{"num_attention_heads": 5, "intermediate_size": 1280, "hidden_act": "squared_relu", "parallel_block": false, "init_std_down": 0.0, "optimizer": "soap_variant", "beta1": 0.95, "beta2": 0.95}
Each number is 50 + 12 x the weight over the matrix's rms, rounded and kept within 0 to 99. Layers, rows and columns count from 0.

# q: layer 8 attention query, 160x160, rms 0.248, rows 70-95, columns 80-159
# k: layer 8 attention key, 160x160, rms 0.245, rows 70-95, columns 80-159
# v: layer 8 attention value, 160x160, rms 0.441, rows 64-80, columns 80-159
# o: layer 8 attention output (transposed), 160x160, rms 0.271, rows 64-79, columns 80-159
q70:55 54 29 59 42 38 54 63 57 43 34 57 51 58 50 41 29 46 50 52 54 40 47 42 60 52 56 70 65 51 38 60 42 60 49 49 40 56 63 56 45 50 53 46 49 57 24 54 49 41 66 47 32 65 52 35 62 57 48 55 45 35 53 42 61 61 44 52 53 45 57 51 37 49 57 54 45 62 59 46
k70:43 49 60 64 52 67 26 46 35 56 44 54 38 38 60 51 60 57 36 28 53 43 39 59 58 47 65 29 47 40 49 28 32 41 48 48 50 47 53 55 64 45 43 46 51 46 57 61 49 43 66 39 70 58 69 60 47 62 40 64 50 51 44 49 62 47 55 45 69 59 31 54 55 37 30 42 50 37 38 54
q71:42 50 69 40 60 45 67 56 49 41 27 52 62 52 37 53 49 35 48 60 68 39 64 49 56 50 51 34 66 21 70 37 54 48 43 57 54 60 52 58 64 43 50 62 63 60 32 54 60 54 39 45 30 60 64 70 51 60 58 46 51 38 35 34 45 42 45 20 58 58 62 41 49 53 60 60 31 30 67 77
k71:33 36 40 46 48 59 61 45 69 50 43 47 43 53 56 44 55 47 33 35 41 43 32 56 34 21 63 44 57 57 63 39 67 40 36 38 63 54 62 47 71 36 49 56 42 56 67 36 43 60 61 49 49 43 52 36 67 43 72 47 53 37 39 37 36 45 50 28 39 54 50 57 32 73 68 59 35 67 40 62
q72:38 21 57 34 46 52 43 47 51 43 45 22 48 37 52 43 49 53 53 56 50 69 61 75 22 57 43 33 59 64 71 52 36 57 63 39 73 40 57 52 45 56 46 36 43 43 65 47 40 47 55 55 58 57 41 57 43 52 46 41 50 40 51 63 40 44 63 39 49 50 44 67 66 50 64 69 46 47 52 36
k72:51 27 33 54 34 46 59 40 49 40 60 51 48 49 51 58 37 55 47 51 56 44 72 54 55 34 49 66 68 45 58 57 40 35 62 51 56 69 66 47 19 63 39 44 55 61 58 50 47 54 18 58 27 46 44 27 55 35 59 43 55 65 40 36 45 29 46 49 45 55 49 51 50 69 52 60 42 62 52 66
q73:45 48 42 36 45 41 47 37 65 30 33 65 38 31 55 50 64 47 31 62 51 61 49 40 27 48 38 37 73 65 89 59 69 31 42 54 51 57 64 45 46 51 48 47 23 33 48 42 49 51 57 47 57 61 43 61 37 21 42 30 61 37 46 62 46 38 66 50 29 34 50 61 44 79 50 61 43 45 58 53
k73:48 64 61 57 36 53 67 56 60 54 55 47 41 55 64 43 46 52 67 59 47 32 38 51 24 50 64 36 61 53 56 52 62 63 51 41 48 52 39 49 52 35 39 60 56 36 51 39 36 40 50 47 47 40 46 58 51 32 37 39 47 54 63 37 52 58 47 39 64 45 41 50 45 66 53 47 58 51 58 48
q74:53 57 68 61 64 31 36 62 45 44 40 61 46 42 44 52 54 42 59 54 47 58 57 45 53 44 42 56 33 37 58 40 55 43 49 43 39 51 39 48 72 37 39 43 68 47 55 55 39 34 74 34 54 50 60 61 50 75 56 50 54 52 55 45 51 55 64 60 54 50 48 46 37 43 68 53 59 49 53 57
k74:74 44 44 54 53 47 46 43 76 58 71 68 51 47 59 44 52 57 46 45 74 73 50 38 43 57 44 48 45 66 50 35 76 54 41 53 52 71 38 44 59 45 55 55 65 58 47 55 66 50 77 43 50 55 61 53 67 47 53 43 50 56 51 52 53 47 51 55 47 56 19 40 46 31 38 38 40 49 42 54
q75:48 54 48 56 70 48 59 42 48 48 43 48 41 71 47 44 47 44 69 57 52 56 58 69 67 37 52 48 29 28 45 34 49 50 46 28 50 48 34 51 60 52 64 37 64 54 68 51 41 15 58 42 56 69 58 69 56 53 65 56 63 63 66 36 54 52 52 58 54 35 43 56 46 41 54 72 46 41 60 36
k75:36 48 49 40 62 51 45 56 31 39 54 46 51 59 48 62 52 39 50 70 50 55 73 34 58 65 59 63 41 45 43 46 51 57 56 48 26 38 66 57 47 53 57 49 68 53 41 56 52 37 60 35 71 57 59 57 53 62 43 46 48 40 50 39 38 34 62 47 49 59 47 52 47 33 58 54 50 44 52 55
q76:51 66 76 57 58 40 24 47 60 53 53 69 46 62 34 45 71 40 40 60 56 35 37 57 49 58 38 41 24 31 61 51 62 56 29 35 55 61 67 30 52 49 53 21 72 48 34 34 41 55 56 49 69 61 32 53 63 41 36 51 54 68 71 36 50 55 50 48 71 51 66 44 59 55 32 41 52 50 64 32
k76:43 53 58 46 63 54 33 65 40 51 38 60 66 55 51 55 34 28 66 27 64 42 61 52 46 47 47 50 55 40 52 40 28 65 57 27 43 46 55 63 51 59 48 47 46 58 40 47 43 52 50 59 60 45 57 21 55 30 41 55 32 54 57 48 69 79 54 52 46 51 53 70 36 62 49 33 48 44 47 36
q77:44 61 48 47 68 57 66 50 46 53 54 34 67 56 43 56 62 51 38 40 57 41 34 54 49 43 55 36 29 69 70 54 63 52 71 20 62 43 46 69 36 50 54 52 47 18 56 43 75 56 40 38 54 62 32 46 46 22 57 51 40 81 48 45 58 37 38 66 36 57 56 61 49 65 49 49 60 70 58 57
k77:41 57 45 31 57 46 71 48 55 44 52 33 03 35 58 54 59 53 58 46 51 45 64 48 46 45 42 59 57 59 62 55 42 41 89 52 45 21 34 57 34 40 67 50 48 66 58 51 61 51 49 32 80 42 54 53 34 36 40 30 35 64 71 62 56 43 41 44 25 55 43 72 36 64 40 42 48 32 70 48
q78:50 34 67 53 50 61 34 54 45 73 39 67 73 39 49 52 75 38 49 57 29 63 48 61 51 40 34 40 78 42 45 59 51 50 38 41 39 42 36 62 75 57 72 60 71 47 58 49 54 64 39 64 31 53 21 64 41 19 64 48 43 60 52 29 33 48 34 62 80 47 65 52 50 39 60 61 37 45 37 73
k78:49 17 49 50 20 60 60 38 56 71 69 48 34 64 45 57 44 37 30 29 41 48 85 36 36 19 45 58 78 46 28 63 60 43 37 38 35 60 60 40 43 68 44 36 56 66 30 52 45 37 56 47 55 50 45 44 44 31 43 58 62 36 39 37 58 38 55 72 43 74 67 64 51 39 58 45 49 47 11 51
q79:62 48 52 62 58 42 27 59 51 59 57 64 59 42 63 59 55 43 30 60 43 47 43 53 35 66 48 34 47 73 63 69 63 80 39 47 44 46 57 49 60 56 46 54 43 51 42 56 58 49 52 38 38 47 57 39 47 57 47 48 62 49 48 50 54 56 41 26 47 43 35 34 52 50 47 56 27 50 25 54
k79:70 51 46 39 50 53 43 56 61 46 50 54 52 45 48 43 52 39 27 60 40 40 38 47 28 54 51 37 62 50 55 74 61 37 57 54 43 49 43 31 64 40 45 35 47 44 51 55 55 61 66 55 58 43 41 46 50 64 50 26 57 49 29 69 60 37 44 47 72 51 36 55 39 58 62 65 56 51 53 53
q80:65 54 60 51 66 40 65 38 78 63 41 34 52 51 62 67 34 35 65 54 45 55 58 49 34 46 55 64 50 53 47 52 64 58 27 43 26 63 40 42 48 25 34 68 49 58 67 52 40 41 57 76 52 55 57 53 74 75 65 53 53 52 52 53 43 48 44 69 60 53 65 50 68 35 68 57 51 60 50 48
k80:52 38 38 45 58 51 42 29 57 61 42 56 53 43 57 52 41 62 55 58 30 42 70 48 59 48 44 51 66 51 55 52 59 48 46 44 58 57 69 51 38 57 48 49 55 43 51 46 36 50 53 48 42 51 66 44 53 41 52 45 50 51 30 53 43 38 49 29 50 58 46 50 42 46 49 49 45 54 54 48
q81:43 53 56 61 48 43 49 42 62 51 46 45 62 58 61 42 52 36 49 39 58 59 67 54 46 50 47 60 69 50 45 43 53 59 51 62 56 65 56 60 50 48 59 47 37 46 47 34 26 58 59 59 53 37 53 59 62 43 40 55 44 49 34 76 60 49 58 63 67 63 64 45 54 68 51 42 54 59 56 65
k81:49 52 62 44 46 40 65 49 43 52 57 64 47 46 38 49 41 62 58 42 52 50 53 43 38 59 37 38 52 28 51 53 58 63 36 54 42 50 45 58 66 50 59 49 44 56 54 40 52 52 51 45 59 49 51 49 59 73 30 52 54 50 63 54 43 57 48 56 63 59 45 51 40 46 50 42 49 41 53 44
q82:54 61 61 52 47 50 67 60 54 60 69 65 50 54 35 51 38 42 60 60 50 48 35 40 55 57 43 42 41 46 28 38 40 48 47 30 35 31 35 36 50 41 55 56 66 56 35 63 47 47 41 41 38 51 35 45 37 71 57 49 45 60 64 14 55 43 41 55 41 65 40 27 53 34 48 39 51 45 36 55
k82:46 46 41 55 48 54 57 35 52 56 56 40 47 52 58 41 55 45 57 55 51 57 58 67 57 47 53 54 66 55 65 45 65 53 64 48 72 61 64 42 47 47 56 53 52 43 55 35 53 39 57 60 53 56 58 44 72 45 49 45 38 52 42 52 48 63 55 41 46 48 49 60 54 58 54 41 52 57 46 75
q83:36 56 63 78 56 54 42 47 44 52 50 77 73 56 57 61 69 51 44 54 52 68 50 49 52 52 39 50 44 44 49 45 35 49 33 70 46 58 21 57 45 47 59 45 31 48 38 33 50 58 48 19 58 44 40 58 31 49 58 58 69 63 36 52 61 45 65 38 69 62 60 36 46 56 20 33 66 51 37 77
k83:49 42 55 53 49 51 54 68 57 56 43 48 56 61 33 42 56 47 55 55 54 44 45 53 59 54 45 68 47 45 52 54 72 55 53 55 49 39 47 46 41 53 51 57 54 50 47 39 45 56 37 54 36 62 53 39 49 40 63 27 49 59 40 57 49 47 57 45 46 40 49 50 38 62 44 65 42 56 49 60
q84:32 47 68 49 49 68 46 45 21 46 50 55 65 42 41 45 66 56 36 33 48 88 53 64 60 34 35 45 68 30 53 38 40 41 40 58 53 64 35 60 50 50 53 61 47 34 38 36 25 76 49 46 44 48 37 70 55 24 47 60 56 72 50 53 62 54 54 70 53 55 71 42 54 75 45 40 60 59 55 79
k84:39 44 54 42 42 61 53 36 62 52 42 60 44 55 65 40 49 51 53 40 44 40 48 46 48 52 53 56 56 49 46 60 46 53 47 42 42 50 38 49 40 49 40 46 39 59 66 45 56 40 36 45 29 49 47 49 42 41 46 53 54 54 43 37 62 53 50 39 54 44 58 50 50 51 46 60 32 57 45 76
q85:60 48 70 41 42 40 39 44 75 50 59 59 71 51 72 30 64 33 35 40 42 51 64 60 41 48 56 37 55 52 62 59 56 55 38 57 43 56 54 47 58 50 60 62 57 36 47 43 35 45 56 51 40 70 43 64 63 50 35 54 45 42 37 63 75 47 54 49 63 48 71 31 34 30 45 42 65 43 46 59
k85:54 49 65 61 45 30 54 65 54 44 52 71 56 52 40 53 39 50 58 50 41 45 53 36 62 48 47 60 54 50 56 43 63 44 52 64 36 73 46 53 45 44 43 63 46 48 36 38 37 47 59 41 46 56 68 58 55 63 54 53 60 42 42 54 62 49 64 68 42 59 45 28 40 38 36 47 44 50 36 67
q86:56 52 76 45 55 43 50 37 72 45 56 58 62 59 50 44 41 43 51 56 32 51 59 49 55 37 54 44 44 45 32 42 70 45 36 38 33 43 57 36 74 42 55 58 55 37 50 62 35 42 38 69 38 46 61 59 59 69 42 54 39 68 59 48 45 47 49 71 51 37 50 34 56 49 51 36 41 51 39 57
k86:63 38 61 77 46 49 46 66 52 28 59 70 45 47 55 53 59 63 41 51 46 49 55 39 45 53 48 51 52 41 54 44 50 35 47 52 44 46 51 61 64 56 45 42 49 42 44 45 30 58 56 38 36 62 48 46 51 60 50 67 53 34 36 32 63 42 56 48 51 72 61 22 31 52 47 32 54 53 41 45
q87:31 42 53 63 45 54 43 54 56 51 53 58 38 35 47 49 56 52 51 52 49 71 59 70 46 70 35 30 37 58 46 58 35 54 78 16 55 47 56 50 47 47 41 60 50 38 48 56 47 42 51 53 42 38 48 52 52 37 55 77 44 60 48 64 54 55 46 43 41 75 52 56 57 58 50 67 39 65 71 35
k87:39 53 34 20 59 50 30 33 57 65 52 38 54 41 62 52 36 62 58 35 45 49 41 54 36 40 59 34 52 59 50 43 59 54 49 20 59 32 47 49 61 55 67 54 45 54 50 69 78 50 50 45 74 50 42 69 56 65 44 60 35 53 62 37 44 71 30 33 53 44 60 50 58 50 51 43 43 34 70 52
q88:38 35 39 57 40 51 55 48 38 63 51 38 47 39 51 36 61 58 45 62 57 66 43 47 43 32 56 64 51 51 39 53 48 53 52 45 60 45 37 68 43 52 41 39 46 52 52 53 43 57 61 64 64 62 51 44 48 50 66 41 53 61 58 47 38 43 50 52 54 55 40 70 55 43 56 64 51 61 47 46
k88:36 43 30 43 35 42 61 54 41 45 53 32 49 50 50 37 51 41 36 44 60 37 56 54 42 27 46 48 60 64 48 58 66 72 52 29 40 69 56 36 40 50 46 42 59 43 56 46 46 52 61 49 69 39 48 44 61 46 43 31 54 57 60 60 45 35 40 60 61 46 49 72 42 67 59 60 58 64 67 43
q89:59 55 60 55 44 65 63 60 61 48 49 62 48 37 39 73 44 65 55 51 38 43 52 39 63 24 33 50 44 35 35 40 49 35 52 56 33 57 28 52 72 37 60 61 41 62 61 59 46 62 52 62 33 61 67 65 47 35 67 68 62 48 60 59 32 60 51 65 40 44 43 42 53 47 55 42 21 51 60 56
k89:46 51 66 69 36 32 83 47 49 55 61 30 81 52 57 40 47 63 59 67 48 49 61 66 53 31 39 51 34 19 54 49 43 50 39 53 37 52 30 61 60 53 56 49 67 28 42 49 39 67 71 50 43 48 46 71 55 60 55 76 73 36 44 65 48 45 55 62 60 47 59 19 73 64 39 39 46 58 40 32
q90:54 45 64 39 42 61 36 54 43 30 72 47 47 54 43 45 65 37 35 35 73 61 65 68 54 47 53 46 52 47 47 55 49 53 38 47 62 48 82 38 36 59 36 38 72 66 48 39 36 44 38 54 48 42 40 67 58 24 41 69 51 59 49 54 59 57 47 39 51 54 61 46 51 52 55 73 54 54 70 62
k90:31 59 34 34 51 40 35 50 48 73 38 62 48 45 58 46 55 61 39 29 56 55 65 72 38 26 47 43 53 78 43 44 43 54 63 56 57 49 70 60 60 47 74 36 50 59 52 28 56 59 45 42 43 61 31 15 20 43 41 51 24 73 46 40 45 49 13 41 56 43 31 81 41 74 63 51 36 40 75 48
q91:59 37 54 45 49 22 34 52 46 46 27 38 53 31 46 45 61 57 28 53 38 33 53 56 52 53 46 65 79 70 76 52 45 51 64 76 48 46 67 41 55 53 56 45 61 58 59 51 56 64 57 50 40 35 72 37 44 56 54 40 55 20 28 52 34 73 70 20 35 44 36 76 36 55 69 58 35 47 52 50
k91:43 28 45 54 46 21 66 68 60 49 57 32 67 35 35 39 35 30 39 62 25 38 35 38 53 42 34 38 30 42 64 48 51 30 49 94 34 55 44 53 23 60 53 52 43 59 48 51 57 53 66 68 28 52 58 50 51 52 56 35 94 40 30 62 77 30 59 61 19 48 46 35 31 50 40 60 30 63 58 45
q92:49 47 56 53 63 61 66 37 68 37 52 49 67 55 42 28 47 45 36 36 43 46 45 59 52 41 52 40 61 56 62 44 53 39 55 39 62 66 51 61 55 66 63 63 62 35 46 61 44 25 57 46 53 70 56 61 48 62 72 48 47 45 50 45 51 58 51 63 66 43 46 61 49 53 60 42 48 61 55 51
k92:52 63 38 72 55 41 58 52 51 51 48 51 34 19 55 48 57 35 40 50 49 36 32 53 51 47 50 26 45 49 66 29 66 57 46 40 38 51 51 59 29 43 64 47 36 71 34 60 26 48 49 56 40 46 48 74 36 43 36 40 54 32 39 41 33 44 50 52 49 55 51 45 42 49 57 38 27 37 46 72
q93:49 51 25 38 59 48 43 49 56 61 42 35 63 39 53 47 40 51 16 46 68 74 40 73 68 57 28 35 68 52 56 39 45 51 45 47 42 48 45 60 67 71 46 49 48 24 47 58 47 52 35 52 36 49 57 62 32 38 47 61 06 59 27 40 56 46 28 64 56 47 56 54 53 51 46 52 61 34 56 51
k93:40 47 42 29 48 51 32 58 77 49 56 45 46 28 55 50 47 56 57 49 49 76 52 59 42 43 50 24 52 60 46 43 57 36 44 32 64 42 36 54 42 61 46 56 49 58 56 73 63 37 43 31 48 46 47 79 45 44 42 45 24 57 45 41 35 51 40 48 51 47 49 49 50 53 45 70 30 41 76 50
q94:61 44 56 42 22 68 58 49 46 54 71 50 54 52 44 41 42 59 49 53 58 50 48 70 38 46 41 41 67 46 34 61 46 42 44 48 45 81 60 35 55 60 48 50 55 53 59 53 53 50 42 63 50 51 49 49 66 47 65 48 47 50 68 59 52 54 31 68 70 44 47 46 76 38 50 59 43 70 38 32
k94:63 46 47 61 28 20 28 56 46 67 54 62 62 50 57 34 42 55 37 38 41 70 41 62 46 54 36 44 45 45 22 67 21 47 14 57 55 37 31 52 59 45 59 35 53 64 50 44 54 56 44 52 51 58 48 51 39 48 43 47 48 23 66 69 37 36 41 55 68 37 43 47 56 34 43 61 54 45 29 30
q95:56 61 73 61 52 49 43 66 41 67 38 47 54 47 54 64 71 48 60 40 58 71 45 46 67 50 41 56 48 28 40 42 48 40 60 44 48 37 40 58 62 45 59 56 61 41 54 62 49 72 57 54 60 39 65 59 54 53 43 79 61 54 57 65 40 68 66 50 49 44 58 41 50 47 48 52 48 60 50 53
k95:69 62 58 51 54 45 38 65 45 45 63 43 44 66 60 79 54 51 55 65 50 64 67 29 64 45 55 58 28 38 47 50 44 47 46 30 37 50 46 57 67 53 24 71 51 30 52 54 49 83 52 44 58 43 80 63 62 56 52 52 62 64 51 75 52 60 45 54 50 59 47 49 70 48 56 41 61 41 37 46
v64:58 45 58 59 46 52 56 50 58 41 52 35 81 44 55 29 50 52 51 54 48 34 49 57 46 48 39 34 55 50 48 44 46 65 54 31 49 48 47 52 44 54 56 39 42 36 60 51 66 62 60 51 37 50 48 60 50 52 70 71 56 42 47 31 60 54 37 40 41 63 55 46 55 49 31 61 24 41 48 41
o64:53 58 45 65 50 39 42 58 53 53 37 57 43 51 49 38 29 39 37 50 36 28 60 51 53 58 47 35 41 45 54 41 57 56 37 40 38 30 59 52 49 47 39 38 46 44 33 54 27 49 24 54 42 46 43 69 59 72 63 50 41 44 47 30 80 46 27 35 52 44 54 30 50 63 43 62 41 69 43 55
v65:48 53 61 40 40 31 45 65 63 41 57 62 44 42 62 74 54 20 31 60 44 47 60 56 43 55 50 51 49 40 47 64 53 38 38 59 53 56 53 15 69 47 65 59 58 43 60 41 57 46 42 59 52 50 60 36 53 40 64 57 62 31 56 61 45 58 74 52 47 43 51 55 40 61 61 34 68 56 24 43
o65:29 38 54 28 40 59 52 37 45 46 46 40 67 62 52 53 70 43 43 51 37 59 52 36 62 51 63 43 40 70 65 74 67 56 52 28 73 47 38 49 49 31 62 57 77 56 53 36 54 37 34 61 53 55 16 53 63 43 41 34 35 77 53 40 61 40 47 53 44 46 60 55 32 54 55 55 57 48 55 56
v66:35 52 75 48 56 62 53 55 44 56 52 37 38 50 44 47 62 56 47 49 29 45 63 46 54 46 40 50 37 61 52 55 48 53 54 38 57 49 25 58 35 32 42 46 34 72 47 50 51 51 62 43 45 48 25 35 52 47 34 34 45 63 55 50 48 48 49 39 50 71 61 46 47 44 58 38 53 64 50 60
o66:33 54 63 54 51 58 52 61 61 76 63 44 36 61 39 47 41 57 67 60 39 25 53 35 56 40 39 50 47 16 38 30 52 52 63 50 31 42 42 39 55 50 55 52 24 65 70 43 67 57 48 29 53 46 63 27 38 54 39 51 51 56 50 57 36 49 57 47 34 38 57 47 66 64 51 32 43 59 49 35
v67:59 43 51 57 51 50 57 58 48 59 42 64 43 70 53 60 54 51 54 55 55 55 50 50 43 38 47 39 49 65 54 47 42 42 46 45 59 65 57 55 52 45 46 60 54 62 53 47 61 61 62 55 67 57 58 41 56 58 48 50 34 55 36 36 48 53 63 47 41 29 56 52 52 52 43 42 59 50 50 60
o67:51 58 57 54 46 72 67 61 45 44 52 53 53 43 52 61 62 86 46 40 31 59 49 42 36 73 48 30 52 46 55 53 46 46 60 52 58 74 43 33 63 40 46 47 17 51 60 49 65 59 54 54 49 57 44 66 39 20 60 50 65 29 57 53 39 47 64 52 51 48 44 55 64 48 60 42 41 45 34 65
v68:51 50 42 59 46 45 76 53 72 41 37 44 49 45 38 38 45 52 43 27 48 35 49 71 64 51 43 46 55 60 39 45 67 49 48 53 51 39 43 52 56 45 48 56 46 47 53 45 70 50 56 44 33 42 62 60 38 53 30 42 44 49 50 30 54 34 35 51 30 51 40 29 35 58 49 64 46 59 55 59
o68:42 43 51 56 48 36 46 54 58 58 42 38 38 65 44 35 52 60 38 40 47 46 57 67 36 54 38 51 32 60 48 45 50 48 53 58 64 50 57 49 58 47 25 50 39 58 45 41 56 54 55 31 51 53 46 43 45 77 48 53 19 35 50 44 49 34 40 52 39 52 61 43 52 46 41 48 47 61 64 55
v69:53 50 41 46 59 59 38 44 26 29 57 60 47 52 61 63 56 43 59 39 57 61 64 54 48 63 63 71 38 76 67 44 34 50 40 51 53 57 64 53 32 61 67 67 64 56 44 58 52 46 39 64 57 53 51 49 54 43 65 67 38 58 58 56 55 51 54 49 49 38 44 45 35 54 67 32 46 70 60 60
o69:56 72 38 48 44 49 36 53 54 34 38 61 55 42 58 52 66 63 42 52 60 49 49 44 69 37 61 50 73 40 75 52 41 55 50 74 73 53 55 31 62 49 65 87 51 65 44 49 38 61 66 48 42 41 42 57 61 36 41 40 55 45 54 55 41 59 54 19 51 50 54 58 53 62 48 62 39 61 69 52
v70:52 33 27 41 35 45 51 34 26 29 49 42 52 60 46 53 63 47 58 56 68 67 55 60 72 60 52 69 37 58 36 36 59 71 52 55 68 67 77 51 55 56 49 64 49 65 59 53 43 51 39 58 41 45 59 56 48 55 63 59 44 38 26 57 64 57 66 43 45 63 43 38 48 33 40 56 34 47 31 41
o70:51 36 36 31 34 47 40 28 29 56 44 36 50 60 43 55 32 52 37 42 54 67 52 51 47 52 50 49 52 50 63 52 57 51 63 50 49 59 64 37 46 48 50 72 56 59 62 55 49 53 41 59 40 40 46 45 49 46 69 54 52 43 34 44 50 67 30 44 48 51 50 47 54 41 60 63 34 60 65 39
v71:33 46 45 48 41 51 54 72 56 46 48 53 50 55 58 44 24 59 62 44 46 45 65 74 58 37 66 52 39 47 46 60 47 50 64 54 51 62 46 54 38 61 50 58 51 50 37 54 40 62 51 56 57 54 37 69 70 62 51 51 65 54 61 59 44 49 35 44 62 41 49 60 53 30 58 51 29 41 51 40
o71:40 56 35 61 28 45 46 67 46 49 61 57 47 65 54 60 52 58 53 41 57 45 39 72 64 46 47 53 24 57 50 54 38 42 48 65 44 63 43 60 45 61 52 67 67 39 56 47 55 61 47 48 40 56 71 67 57 47 65 66 45 56 45 48 48 65 39 56 51 48 64 48 24 27 37 40 48 53 63 65
v72:63 73 73 42 42 53 41 48 42 44 39 62 43 64 31 75 45 38 74 36 53 49 49 40 78 52 41 64 41 38 47 58 55 41 31 47 49 60 55 50 64 68 61 48 60 43 38 62 37 50 69 70 52 38 57 54 53 40 59 50 60 58 45 77 47 65 63 51 51 39 54 52 49 60 62 40 29 54 54 61
o72:48 59 13 41 60 34 50 42 33 53 35 31 37 58 57 51 25 50 36 53 35 47 47 61 61 65 47 52 50 65 88 51 40 53 56 48 64 45 45 45 62 56 61 45 51 23 48 57 53 42 47 25 59 61 45 43 42 29 44 20 19 59 53 55 63 43 42 56 67 35 53 63 38 61 46 66 76 49 57 56
v73:62 56 31 37 42 39 39 42 53 61 71 45 64 49 52 42 53 47 30 42 43 41 35 59 48 36 35 51 47 34 62 49 45 63 39 51 43 52 44 47 51 58 77 42 44 47 53 57 51 48 60 47 63 32 59 46 50 34 47 40 64 54 52 58 50 45 29 58 39 41 43 57 43 41 56 43 39 40 58 54
o73:53 44 65 32 44 46 26 46 58 55 61 62 42 51 57 54 34 53 72 53 55 48 50 44 67 61 51 40 25 48 49 42 26 52 23 41 41 52 55 42 66 50 39 62 75 57 48 50 52 42 84 45 66 42 52 51 60 61 57 61 45 58 63 40 57 74 59 52 50 58 41 43 47 50 69 51 66 62 30 26
v74:39 33 50 31 39 51 61 51 49 40 43 60 45 40 28 58 58 53 68 49 59 67 56 57 60 34 49 60 75 81 51 37 38 53 36 43 41 41 34 65 57 70 34 45 44 42 37 44 48 50 48 64 52 41 39 53 45 80 46 48 36 61 54 58 77 52 58 54 52 43 63 50 51 49 39 62 40 59 44 52
o74:32 42 17 42 46 52 50 41 64 51 47 42 47 40 59 56 49 65 41 49 59 60 36 34 47 31 44 45 73 50 65 32 39 50 56 70 51 49 48 59 62 58 35 37 19 52 45 58 39 48 49 59 50 41 45 52 37 40 54 47 40 65 38 31 59 51 74 55 42 60 48 41 36 58 41 34 40 60 62 59
v75:34 57 60 36 56 55 37 24 56 55 52 61 51 44 43 47 53 37 32 45 45 56 43 61 58 42 59 53 66 48 59 49 50 47 54 39 69 53 46 40 45 59 66 64 55 53 33 53 42 46 41 49 69 53 51 54 44 67 56 51 62 65 57 55 40 41 67 51 58 45 62 53 44 43 38 35 54 54 61 52
o75:53 53 37 44 49 61 71 44 45 59 43 55 41 48 51 64 54 61 45 47 55 55 55 46 49 45 53 63 70 52 50 52 26 45 46 44 48 56 72 30 65 53 48 52 29 40 62 32 52 48 45 44 55 53 34 36 60 47 47 45 62 50 60 57 45 41 58 62 58 52 58 60 34 56 41 44 45 67 59 33
v76:53 41 60 35 52 53 49 42 57 45 42 54 51 46 35 55 50 62 56 47 53 50 48 50 45 48 65 59 59 53 59 44 54 46 45 51 62 36 34 47 32 57 36 48 59 61 46 61 50 46 41 45 44 32 51 56 46 52 61 70 55 59 49 69 48 63 57 55 48 52 54 46 46 28 49 44 48 60 54 49
o76:57 40 25 55 56 60 36 41 38 54 45 50 54 50 60 74 56 47 56 51 53 46 46 51 53 38 73 50 52 48 73 41 49 60 56 50 44 47 54 56 24 59 54 54 28 58 62 61 67 59 49 52 42 37 48 54 32 50 50 64 56 53 46 62 48 67 24 52 44 60 52 44 52 50 51 40 50 43 54 48
v77:51 54 52 37 52 51 29 62 44 43 50 42 59 32 66 55 52 51 46 52 48 65 54 46 44 54 61 63 63 54 57 66 39 40 37 47 44 48 54 53 36 45 61 50 49 41 39 33 68 63 54 59 57 55 35 48 66 42 60 72 54 56 53 44 68 58 57 44 77 56 46 55 41 44 45 48 67 47 41 42
o77:68 64 57 48 57 61 41 37 37 57 47 58 45 50 46 64 49 29 47 36 44 53 54 24 47 50 55 53 63 42 55 61 57 42 63 45 65 61 43 49 33 70 53 56 64 55 32 63 42 38 48 50 46 55 27 35 50 51 51 35 56 63 31 41 61 48 69 62 77 40 42 34 51 55 42 49 50 49 42 48
v78:49 47 49 39 58 64 59 37 58 29 74 60 63 48 40 63 44 85 58 67 31 61 50 49 63 60 55 55 61 44 42 57 52 46 49 60 58 44 49 55 42 69 52 47 60 55 62 68 65 36 43 46 48 52 37 55 68 59 61 49 51 54 52 54 53 50 58 49 68 43 62 50 44 43 50 34 47 51 59 52
o78:51 26 54 41 49 57 46 62 37 57 40 60 58 35 38 56 68 53 37 39 56 41 61 45 52 49 55 56 69 50 40 48 43 45 48 41 63 34 69 51 40 58 64 67 51 66 51 67 62 38 43 48 49 34 63 50 37 49 65 47 62 42 53 50 38 56 39 54 41 61 61 67 54 38 41 56 47 45 73 39
v79:65 54 56 59 48 31 58 46 56 56 56 52 49 48 41 35 42 48 41 52 39 56 40 48 57 60 41 63 49 48 47 36 52 43 47 75 45 43 44 50 47 33 42 45 35 28 49 51 64 55 49 63 38 44 39 36 52 60 41 43 28 57 40 59 43 50 51 61 54 47 47 48 49 49 59 45 43 59 45 52
o79:39 48 37 43 59 52 54 28 52 52 70 47 47 44 58 47 53 60 36 56 47 53 43 49 48 57 65 55 45 40 45 55 65 42 27 50 66 34 54 40 51 51 40 51 47 56 55 53 39 28 52 48 59 70 35 44 43 52 49 52 35 44 55 55 50 49 21 37 45 63 42 46 46 36 56 44 62 54 59 62
v80:53 64 64 31 42 59 46 65 27 57 36 42 51 61 32 40 40 58 76 36 24 54 44 45 48 69 29 39 61 44 56 52 37 34 36 70 55 47 36 63 43 42 49 44 38 59 37 64 72 53 54 43 32 59 44 44 50 58 61 52 60 35 62 54 47 49 57 35 48 31 59 49 43 51 55 43 47 70 36 59